Weights of a small GPT-style language model, trained from scratch on English Wikipedia.
Architecture: LayerNorm before each block, rotary positions, embeddings untied during training, normalized queries and keys, some layers without attention, local attention windows, paired heads, gated attention, hashed n-gram embeddings, short convolutions, an embedding shortcut, skips across layers, capped logits.
Training: 167M tokens, 5097 steps.
Each number is 128 + 24 x the weight over its row's rms, rounded and kept within 0 to 255. Layers, rows and columns count from 0. Numbers have three digits each. The size before them is the row's rms in percent of the matrix's.

# layer 5 MLP down, 128x512, rms 0.0789, rows 0-127, columns 448-511
099:119152176141099093151158100094114118133138147082117108121100151064125107146107095154167130116141104194168105105131123115137126136159100117161143130077107182122176126118120115122134089156110070
100:111113206158131142187105101162106147136091134138140133138150133208105150121111166137114123105100134173153128165200109111138134120135148119136128100111108172137112124130181116152149176113149121
100:162151090125114105174136148141163112172104127145103165126116125122142146121119118104104111131138156127169108167108178115102163173141142154140123110153152124141111126145144132069090144164115114
096:088122129096180140119109157106125095126107122163095128119152128120109123156163155122117120132102123152120112142131139109146153131143100149125129074140098140143110119169139119150123066120121112
095:129146125071178143095110127142128139078127084131141122114100160179084144133153135109138140166181105125170127150149134127153141166173084174134114135147148121094102110138143145147123094145132168
099:148137109144145140145167148182102157136165158093103107157126123154156140129126165107155123130095120083104119123142126141151084124133101108153092116094139115104140107114129147121144144135079117
102:125129126149115140108094114140134139112119135090108152132141127117108111108106129150103097047080116140130138111106086165089147108137118111160139129132152101080150150108102086120143102134115125
101:085134091121161122071157136107112117106077113155148116132116135101119128124161146032083148142140095095132141073127079155149106116157150103124126103136096148135104133113136118188142120100132125
098:138163150125101124095110123110107103115098151117138107092171120101125116090097103150070122129101106115091070119118099131100125171113156134111173142134133134173111163103119111074114111162125137
096:137140154126099129195137129152117115118175127122179120155129115155109135104184146154165187145107106142119136125147101157107123116101146120135115130152147098114078113139113144130146133085147139
101:177169115179134166145146144134118119133144148127140109110097137099145163111122121114115104116127057095127116161124153146122138106125133153147116123138076109183109144135126145100106121135101133
097:110117138112121151105119078106124149134129106137122141116187093085099111128121170134107102105136108110139139102097145125160154129131127139107138098138095118110162085097113146135131055104083124
099:129126173106118126160142136119140171125165119125164103130138146125123186107139128096124122090141138158107146112156148130135077129152115108124140152105133174101181137153161100109088129128156093
102:120128134126106103131114124139108124139130125094103118132094153132140152134119168182115086118117174153119147148117140120109123081174133100129115132121116130149118141125087155061130095130141149
094:146087147115093078132120120097098104116152117093130167137112136102155102118120135136167128096089148071136164075104089134165092085089124113111086133095097169130152115079117102104143152136109102
096:115149159136141136156162146114143084166116139122127123086098112132138093141094147136155124100147124135137131125105169164139179140133126146124143118112143093114106149121147161143133134157110127
100:130124101102135091120112122114142144122083141136075146124141145111105123067146129148132170111140115141182105098119126077147098135150137137120145087114097118124124086103118145176159141086101125
098:077104127134115132122085159109169128104124115106158112098100131118118117129164157128119126145146110123154076126093119120140124120115134157112124109141080117152172132162135112140080133110151121
104:141131139132140117112124145144153148129142112119133160092127064118156140158140111133095122146131148132122107113138125113091125120141096131094133138116142164134142128137155121095137129157101169
104:137137139149121175089127111108140140115132126155130135146158128137147136144117103136115121188109168108159118103101161146113111133163136080094133097141132111129180147141100097117113158124148157
100:108088139105195134161085103128168142112153121118109139112119125175129103109111136122129135159088131122147155128128114120140118163111125088136145109098133126125123137106084125056184106129113071
101:103125148106155116136021120130122090161188118134126133129096101144140099148136119128093135106147155123154097143112130132147101141119081131199114103147093110093104128102093131137158145138122156
109:138082139152131111112159130158117147160111147150163138145120087127143135155125130132155167125108069155095136146150124152089172129160159126156098117120191124142141137167179111113112161124134097
100:096130084105161102158148154117111148137145145141150115102116107111109115179109166142098140133115120112103149137144138124150104116154150165118123113138121135138148116134108128157130125115116140
095:133113120142098142129103132102109089170129128102142143087130140106140076137159104174137138140101141144116109136135148107102139099110147160081143110150129124164125142185127106148113138139124107
099:123127116109144154133115088125099174139124106126097147125124122152136161154136120131138144117089156105118152135162125132107127163140136153156093097128110144140132129103122092109109136160164118
098:122098109109143161162145138109165145139122158129151145112096152110108127102154140171165135132156119095130154129109123101148144142143128127161163159180138124134133140143200127139120140111066100
100:134154163140141113119136126166122148113149195167132157120152145125176118174127132091085140118146107106135120158147138135141146117128138122101144116143121175177123141105060094159090135126153161
097:116139150183150138118140101107126155169118169111122083129112109119141145146125110090141153167093106153159091141148148098174133109115157120133166112076117159111170114155100110147125134147155088
097:131125109142136130129106124135143187113157146157076068103151096156092164133129120135119153118136118155137107074110119119101091119122149146157108106148150089158105154123104157134129065120140163
100:132131088127094169149121093136136136084124136086130063110141118102120115168124144130136126118098096093077158142131130114093122106125139125128132121104108096158108090133146158155156141133142127
106:129127130129164146103124156126152122161138145101151102121132110138121110130084124140126105152113089102089131153111153158133137129109076131144121104129135134115098134135107118113148154122150136
102:117173114180147138159176152109129116093109155137113136093102124166141101092103123124128118148136115144123101148091109162142094091100113115115090139101119098129157099095112159111095135143155132
104:144161106146066132118116158113116126150134166089090123122114136150147119136116128112097159167096141104152146098128120112116109079136133129141158111127106121125118108110154145157121153171135104
099:157166148148143145057161112108157160136067158105154144110134143096126138109116145094146096144114078151144121106111104159106189115076143103078106084135130129133103129119123115132107155139110117
097:120113144120120141108138171118126101116148109137192104087129149147148136203107116106168075130113095136119153158154124153143172160150136170121107118069161121134139144142140152113144098128117183
099:118088127097152133134167111106159100094090123124077118133129072172078117128126091126119139126122106184113109130090069107107128092139149140145122145136109098119125146136113103139107159183145166
104:095135150104108144143129144169138102084081129086097109134121122107068137103064166136157122114137094132155102127148182176132157148101127113110137087102116120093169079136174130168124125126157117
100:137132084109143149137160083160119087133128125158143095134117091158142112098143136135149152135171147187149135120143171115115126084164102117112103155131132141106130112121135098157112080109139131
094:128092121155128111158155129141109143104183118105081135111092122103104095094117132139105114097127148153147156117139117109107127079110195128122114152146097139134120082155131109101123136122116094
101:129147115131135134117139156107128140108155138122129132110169133094132106162144122151135108121117170136107148156105171101147139131143155139129142131098141092146121073147170109169107116137133156
096:154085112105130164137118137091088115131121104134142124145149142139149100121122115139119149106162129142111169167121175098118141123130121102119113151135142164138150114126127191123166090140163138
100:111148132135157116140158151157091156135081178120140165128085089104136173113135114143145100120132120116115132134125130149117125114101097104114136175144198145140117159108106103166094126148139141
100:139117166162112130099147128157145132079094071165154095102083163093152172097073163170136117130144137136143140143085114111119097150131118133091116111134148143139137137141100090121151125139139141
102:151147123165122139097145119047105152127142136115170121136124098090081118142101129133127132109143113134115130123095137159100128100145111121078148134128142095062111186133145095157174114137099130
102:132137090119102096119107179096093119111129135174072071187151130141126104150141119145113170153172126111172089119106153108133123150108077113145163142135138122134139118080135115114131094105066110
097:132154114112107180140148105106143153113150117119127149124125098146086132097134091144136134161135141134119161126110120131133121121098112129111093137119106105105126106085146127173144146150144120
101:144155132061105109101172120164085131122130143138098099131141161157135118130128073122186098105104119158115150160157148145113137124158121106128080149133126133111147140133100129109170168116104118
095:085115123116142120168100110135120103160165158113129154116131151117100142137128139086109144098145105153118124114116141130116117169112134160137135156186095109142115154124119097123126130122137105
098:174084132117154067139094156108165108151128135094129130137153137144141157100098131102157148099171152134128110143112121165115110135124113134122160138122141163173120165127142092132158141126160151
100:115127135107076135153147091161146124100120097116093134165132135149151097126098130134148109146091110130132088140165134137116134107147124104147100142154092138100105136157134112154090142139142146
096:103148157114133128097125170131137138138142142168151144163142130121131140157143136146130126111133108126131133134145100158115117204133095116126144130117159115104135091130123127114136132154152128
094:137151132121165156107147131143102106121115099142157162112134119112131157111105145137105152141124100119115137124161121103123144113158143098112160093116173145115119131167187091124124109134163153
099:122161126114122123134116126155127119109131108152122123145146142191159157118104100148101106142086128115163108116144152151174116155147170184172138165117132115096149141135145119137115093136111125
103:148128123151102094166107162113131100157113143096137150119106141148131096137122119101099133146099144098139105175106183036165112122107149190156152127127117123178093112154157112128138102130101137
098:134155107183114138109115088155096104127103075119131135112130114168131145111149102165130170093136086126091125148130081144161129146085138152176150163117136113153122110153105121142134143095088118
098:137142127106122136128091096146150133122132150087115124092121080099082150133104152147072103116119115174072173150117141133139117129110113125139137110132162123149121111113134159159144160117093144
110:133132119123091129120136141164114128098150114124181105153146117082115144166119141131130112156100163134084172109087126153136131136147118181133129155187168177129131132122113106102119139072147186
101:159150107151129145147129115115151125086158134136101120115113100121132115103180135133140167162122096091090126171120135132115138137099136132161063079106105123132139088110148146158119140060114112
098:167148136129128070125126098141142154182080124119146129085087141129115113137147121154125140164130137099128121114154115109126100104105132131117145152137124106122118120139142150115167125110114135
097:091125128152097138161098171130135071105150151090141123120135134120130139139098128129113141132157131110123146145104092148106120156140154140107141120108146135129119122124147108158135149134126105
106:125127141153110128147113132119111100136107116139115195118095103106138116144139102126087124138095153159137102113155069125115122147124128108094101098127107141112123091129159138145123111098111146
101:149084123185111109158147153141122154142111105135139146152103095137072131083127129061182125133113118086082105107143118123118079165137096096165112174088119132107126164095144153092159144156106167
100:134116114143130102100108118125156164134129185128122135155128169115126152105122140126168122108117167142152120063129135171127135139089137118155108126113096121125185188124124117138122140111139138
103:106148127105106150111122156116140087169154087083135146140138083132097154162173145133139105144145119120122095123129102142120111139135137122145115129169161100088132123110116123114137136116121127
101:159108170129139158130095122121130118139106125121099085144138145143109177100086107093159089094087152105109098120141102107136124156106136169124117084114080129093125123101172115085142109132137159
111:087112126136120102113127144123122116142135133130138120133125124141096073108128083105159130163142148136096122080119169124105154135093122137146154081129134096138075122135150138116081137108178123
103:102127083151181137196145120162149121144139091146128135099134172152129145149160136142107131131084156134113132104159145129123170129129119109122149141129142176152117160128128083120196107135178145
105:120168121117115138107148099124129137087105115137157100129146077124100109133122119170145132183117179108115112109100131091144073141106150110108109136126127170140156154128098147160125113154115149
103:101143141130114144149138123096117105128078135154151158127178164074130091137113123106143140124172109111124160186091114094174129158145162092119133151137126145133131164100141139151140140145162146
100:101147122142123149099118067094125127131143126111105119134153109104184131136135120135105136112107078140121095150128130118160123122123132110106114122124110149099147126085170169081129135094157115
101:110142112092157163141122162128137143134122121175131117128091121123093136097125087112145141155123120078061133126098119116067146175111155095122151129077167090131088124125121150145100113113159153
099:175120132113114130111135131130107118175135085168176140140137174128129141112120136118122087127089194153193133121131120135130181156145100130143086105150130179140109099138113077121084116138110077
103:134168137156151099119171123093165141133152090093128166102112151113143143158125125144111159107175130129122143146123109156133079116111156088103111130097141140113153121157117118095103103115122130
104:075094101130174142137113101139121133095119101172138143143133145164115144160109150145112122117178170161114135133177130160140151141152169078144141118151152133145104169135132164124111139104141140
096:127099151114114171131084147131118141127162132138135120100138131159093158116120165134125149097115099144148101153149118133093128124127102115141139135108070120105107117136031142108091154115122116
101:144101163077168174129120131142159125132144164085155121130098152118137112131117162138138153096145157151136129152153132126103138126143105092113171098166150120121117145137165123103110156145154114
092:121110105184142113122180139107116153158128150151138160070170100162136083155109145131104100137109153124122114137103115118125166183177105105166135150125156116179126143103118124123101106130168145
095:090127158114117137154111122136173099127110102177119106132131130133137124172165157110074155172133096141128149147168171126169113161124150139107114093139139129106104153125118119097090121126167137
101:102120127159178128140133120148117126124164141150147167139134140122175170098149131135111111072126155127139113145174090104086141129073135176114153109130091132115120152149142157127171114135119130
101:159120069101154137082124152113169094089129095121120133107152157137116105137105154100133128133109134130138179137137126114131158082157145099123152159133138129104071137147095134155115127129151156
098:137146115081134139148114158145141156116088111147101171108111115177113128117140123079092104172107121087121131141135140150101125136130154140143114130143122120108148118138135165138125095064142121
097:141113078181101149173133120122087114097117105102138130157136101113172142112140119114147107087113149132140159148106121187168127125123114111156142113126158100130181143132089145188111103089118104
102:175144123141109146120151136157163080118140159122079170114159160135130110139150164088151119143137164149122152118122133133133111098135127171145098139146109114130136113135131146129157132144103144
097:106128136098166160124120078083132134135143124182085141159162143131135153126152112111116104163120148109130156077133099128140132139091174110119191120139111123123197163164148103120151160171119172
096:110089109158180145077151113127108155164112103125159109132100137131130119105183114161118087150113133166172122135167084123147095173150124172115074150092106145123083133184142095121127108120106116
103:120173127125114101148122094153102169143102097144145155107158132121159139146177101146144090140144151139119119128152102117117102137111096120153172187137138137124130111129196163134127113080092143
100:104096153124109130133104117126119103186153152101132157128144134144095170128113090164148116104096125142074140106132156147127119079142120117164120137132110148129139150118099180133123108123113123
101:136086126158145136145165167100082117148097108178112128113118107137140098104160081100108172153116146117141107146148116141108116128130103129103080124092110114094125108122144111152120126102135129
099:177114133119127112114123165165171114109132070130112140162139145143163129095112125126119152054137125153142118125127103177099132144163144153088132131163153074100080111134116130113104136127162147
098:142148108098129119099144143143162106146114133088162118100101148128133142137144131147136133101140165106151108144074100120128150126122121101080105142162116147139094124163096135142147134124174124
106:154123101152118098094136118161109142121132170113094101136127079129107163123140106132141100131102101115128176122090155112129119138154138095148175130129125123159120134106072151146101158116113117
096:164121161139110106137168108153106155147119101132098177138136106135117142110119142143168178142146100131139123097152134149100194140131140118145130150153093114111131101089150147149120125130161144
101:134076137189148117127139132135107175150153110152102080127154131132142137089144121112141142149127195128147148088130102139124121133124103123130135115127138159145129163116116185147103112149053092
094:091170120115127105098109158075159127088147167168154102154131168157137133107090130122090158117154148106127138125105110146129122152127099165100126148131097126121117137149129126109177132151102147
098:115112138102140138137098094146100123154143139137108088111164140172130137115140189137121119119164100116152113153177112145182131155111087113140107124114120131122129129106117149153097147182122123
103:106132148104099117112130094110102106124096096154137088117119074104096111118164131069127106079083133132124129129091160127137083099135140155090167140130102098167146157112114100164125130129136094
097:142140105087127133127140149108153146120138171120135125163120106116135113114153123098135151088181160114118135137187141100123097093140115123153102133168121097132142077138114143113135155117148159
095:097159136176104144142137110105128089113153135110125171141141109105151116134107138146130132138145079133145154136141186109142121148072119167119107185139103146153147150164141136116169144121122099
098:130126143096134098130131107159138147107122101104122138142115122118166131173083134127103157103116112116117158140155116105141143133113142107113125156141125118116137120101162132125147124149167140
100:145122155126086129136152152131094162105121110150140132197143130136163170119136168141172142126136127139125111113148117156133178116172089141130128165082152155123113111129151128110145115165105122
100:106141109163143120110099174089148136160136157135162174105139114136138106161102121137155109135148113105126133150125137107111112148107169112096119117176172137125163130088125132117121115132128134
107:122133122110146120110133131121125133120152120143146150094106109107119130132147087154173088139120112121126135117124179154143150093102143169119123129181145070166128112145157125088114093107131137
103:142067135141107160141103129160111148159108152094119127141138184147132107125109126143123139102138138143124127126138154067130137129143116178110090097119101103117142114126132088106118142167136126
102:154097113110106102139132126101145144147142112154129155140075113141106108113142150125104131085112143139118138132127140132116124099191117103129149170129140140124117159130116134153108101114087113
102:137080103130138086132147139143162110118096144129151102139119102106109078133131138143142170154152110114155135124146135129142074144116112112151173117092129132103117090089106152113122150153125134
097:108082117130102118137094123131127077105116112148138139141109123144154143101097173148106131139089131113137133139161118105140086109140113143166149165132112168132130110124112131098128139137074106
102:185104092134117126108133150113129173107151142138130155149111155155119120138168071135109113122164104095123124140094161126165136144133115109143153129138180128137127125174146147116136126154117156
099:097152083124134156150150138130142095124149092170147129079137122105151132132147139136125137119144135111135145149147138093112150116156149173140120120178120105133129131164120154112122137121137097
101:141102135128128159153118173157142120130125141087146088171138110071160160187103129097140137111099105156158154090108119163164136112106146157165123135121110102092125098106129137110129144121101140
100:147166132095118117142109140140123122152145114119072145170083143090158095158167087155142089145114135131126129103098126164117115139128083099142068124106160093172106107129093155130105154128124085
104:144128097149105089137121124161127092168169101135110090122102121151100096149114160141119085156135111138082121149147124114117155122077131127136146136166171136110074161134088132142132140134097134
104:110119142114103126145113150118134126100152117098110130136172135134124124136090139126113143114133119090147118093120108116121147090130125152147111123125164133166143137151156103153152157143128095
095:130109129120132130142157095123131152131156140122140116095156106117160135165138150131144140118146176141081118093145165115129152106164112105112149101116127130159112172081129139140107121129113106
101:118154150125113142079136135151139153144110116115117119152126104160137147093123115142118125148160141130130141175112109127133135153134095131065119135101155119116186117131116135144165128072139146
095:077103126118152150112092053132115141127138145114077123189122168076143121162147113129154122148167130090100096072106103141125137110107120104113096152129107117103127135132157155103123170132135087
100:124140117085108102117178115106122100154133116150166095136149176128139112122115126128110091113169126115163114147103113123147109137136113114160137110179134118123136077162129138117128089102138154
100:128174128120154146134123118113145129142161167122131137143132136157122126102141147159135139109139139091111166098100144115149128139117107146144147166157120165133133145108162105110159121108181118
096:094148173167089148095092103101080132164102115114117103108110165064118098100158068119150081153154170089105151130125092103121118143130174100113138122122114142141154106136102134104119138113134108
102:160125113131100125157091115115112122061123146153149158151106133126114127123154096122139164142119163177179129101159154136112128136129127142074124138072114115107137098097121171102153142134125104
098:149115109104160075107123131118097123133108171184143131131119098127149133100155115130093122145138156180137142100116113147153106112117132144140138138099094137127143153087119169141145091102133078
108:096100182144123110114163093145129094119138144152119141127120153108177122120099114106139121094130125158133118110110159140138104086139093126147174181110126142129122141162137164131111097161161149
099:094163140069116085088107132112115132133093128096104096163124119128149145156071142102086142121103095130149091091093076111118162117091116143141141126108132165130096125121097119142124170093112145
098:154110135136113094101154120150104158107095117108124137155131176134100087146095101064103135150136096135101123111098116151106177119137184140089122110128159100138138147124136113133107136144129154
100:136152170133121113132131088107161176097125114128146142150127106122092123112128131144106123138149118107133121129127132050140147074141126174104175129100146152138123145163143098125133139148114103
108:155129137137117097124121151149131108113112138126121121077150131145127145121105154099100124143161128116130110128123149130135107123129104078128131135125115122115165106119138068110138120139107119
097:124150146141138150134099095147168117150150111120133138140131176154133133115172140132199156158162140155126147140159142141112117114136191123133074081132123122107111108094070131117136126099126132
101:195124140106135125147085176143126175127124153113128124187159168130129127112157110114118117152128133103104072155141109082113112114096131138157122168113145154158132151161105108161121144157117101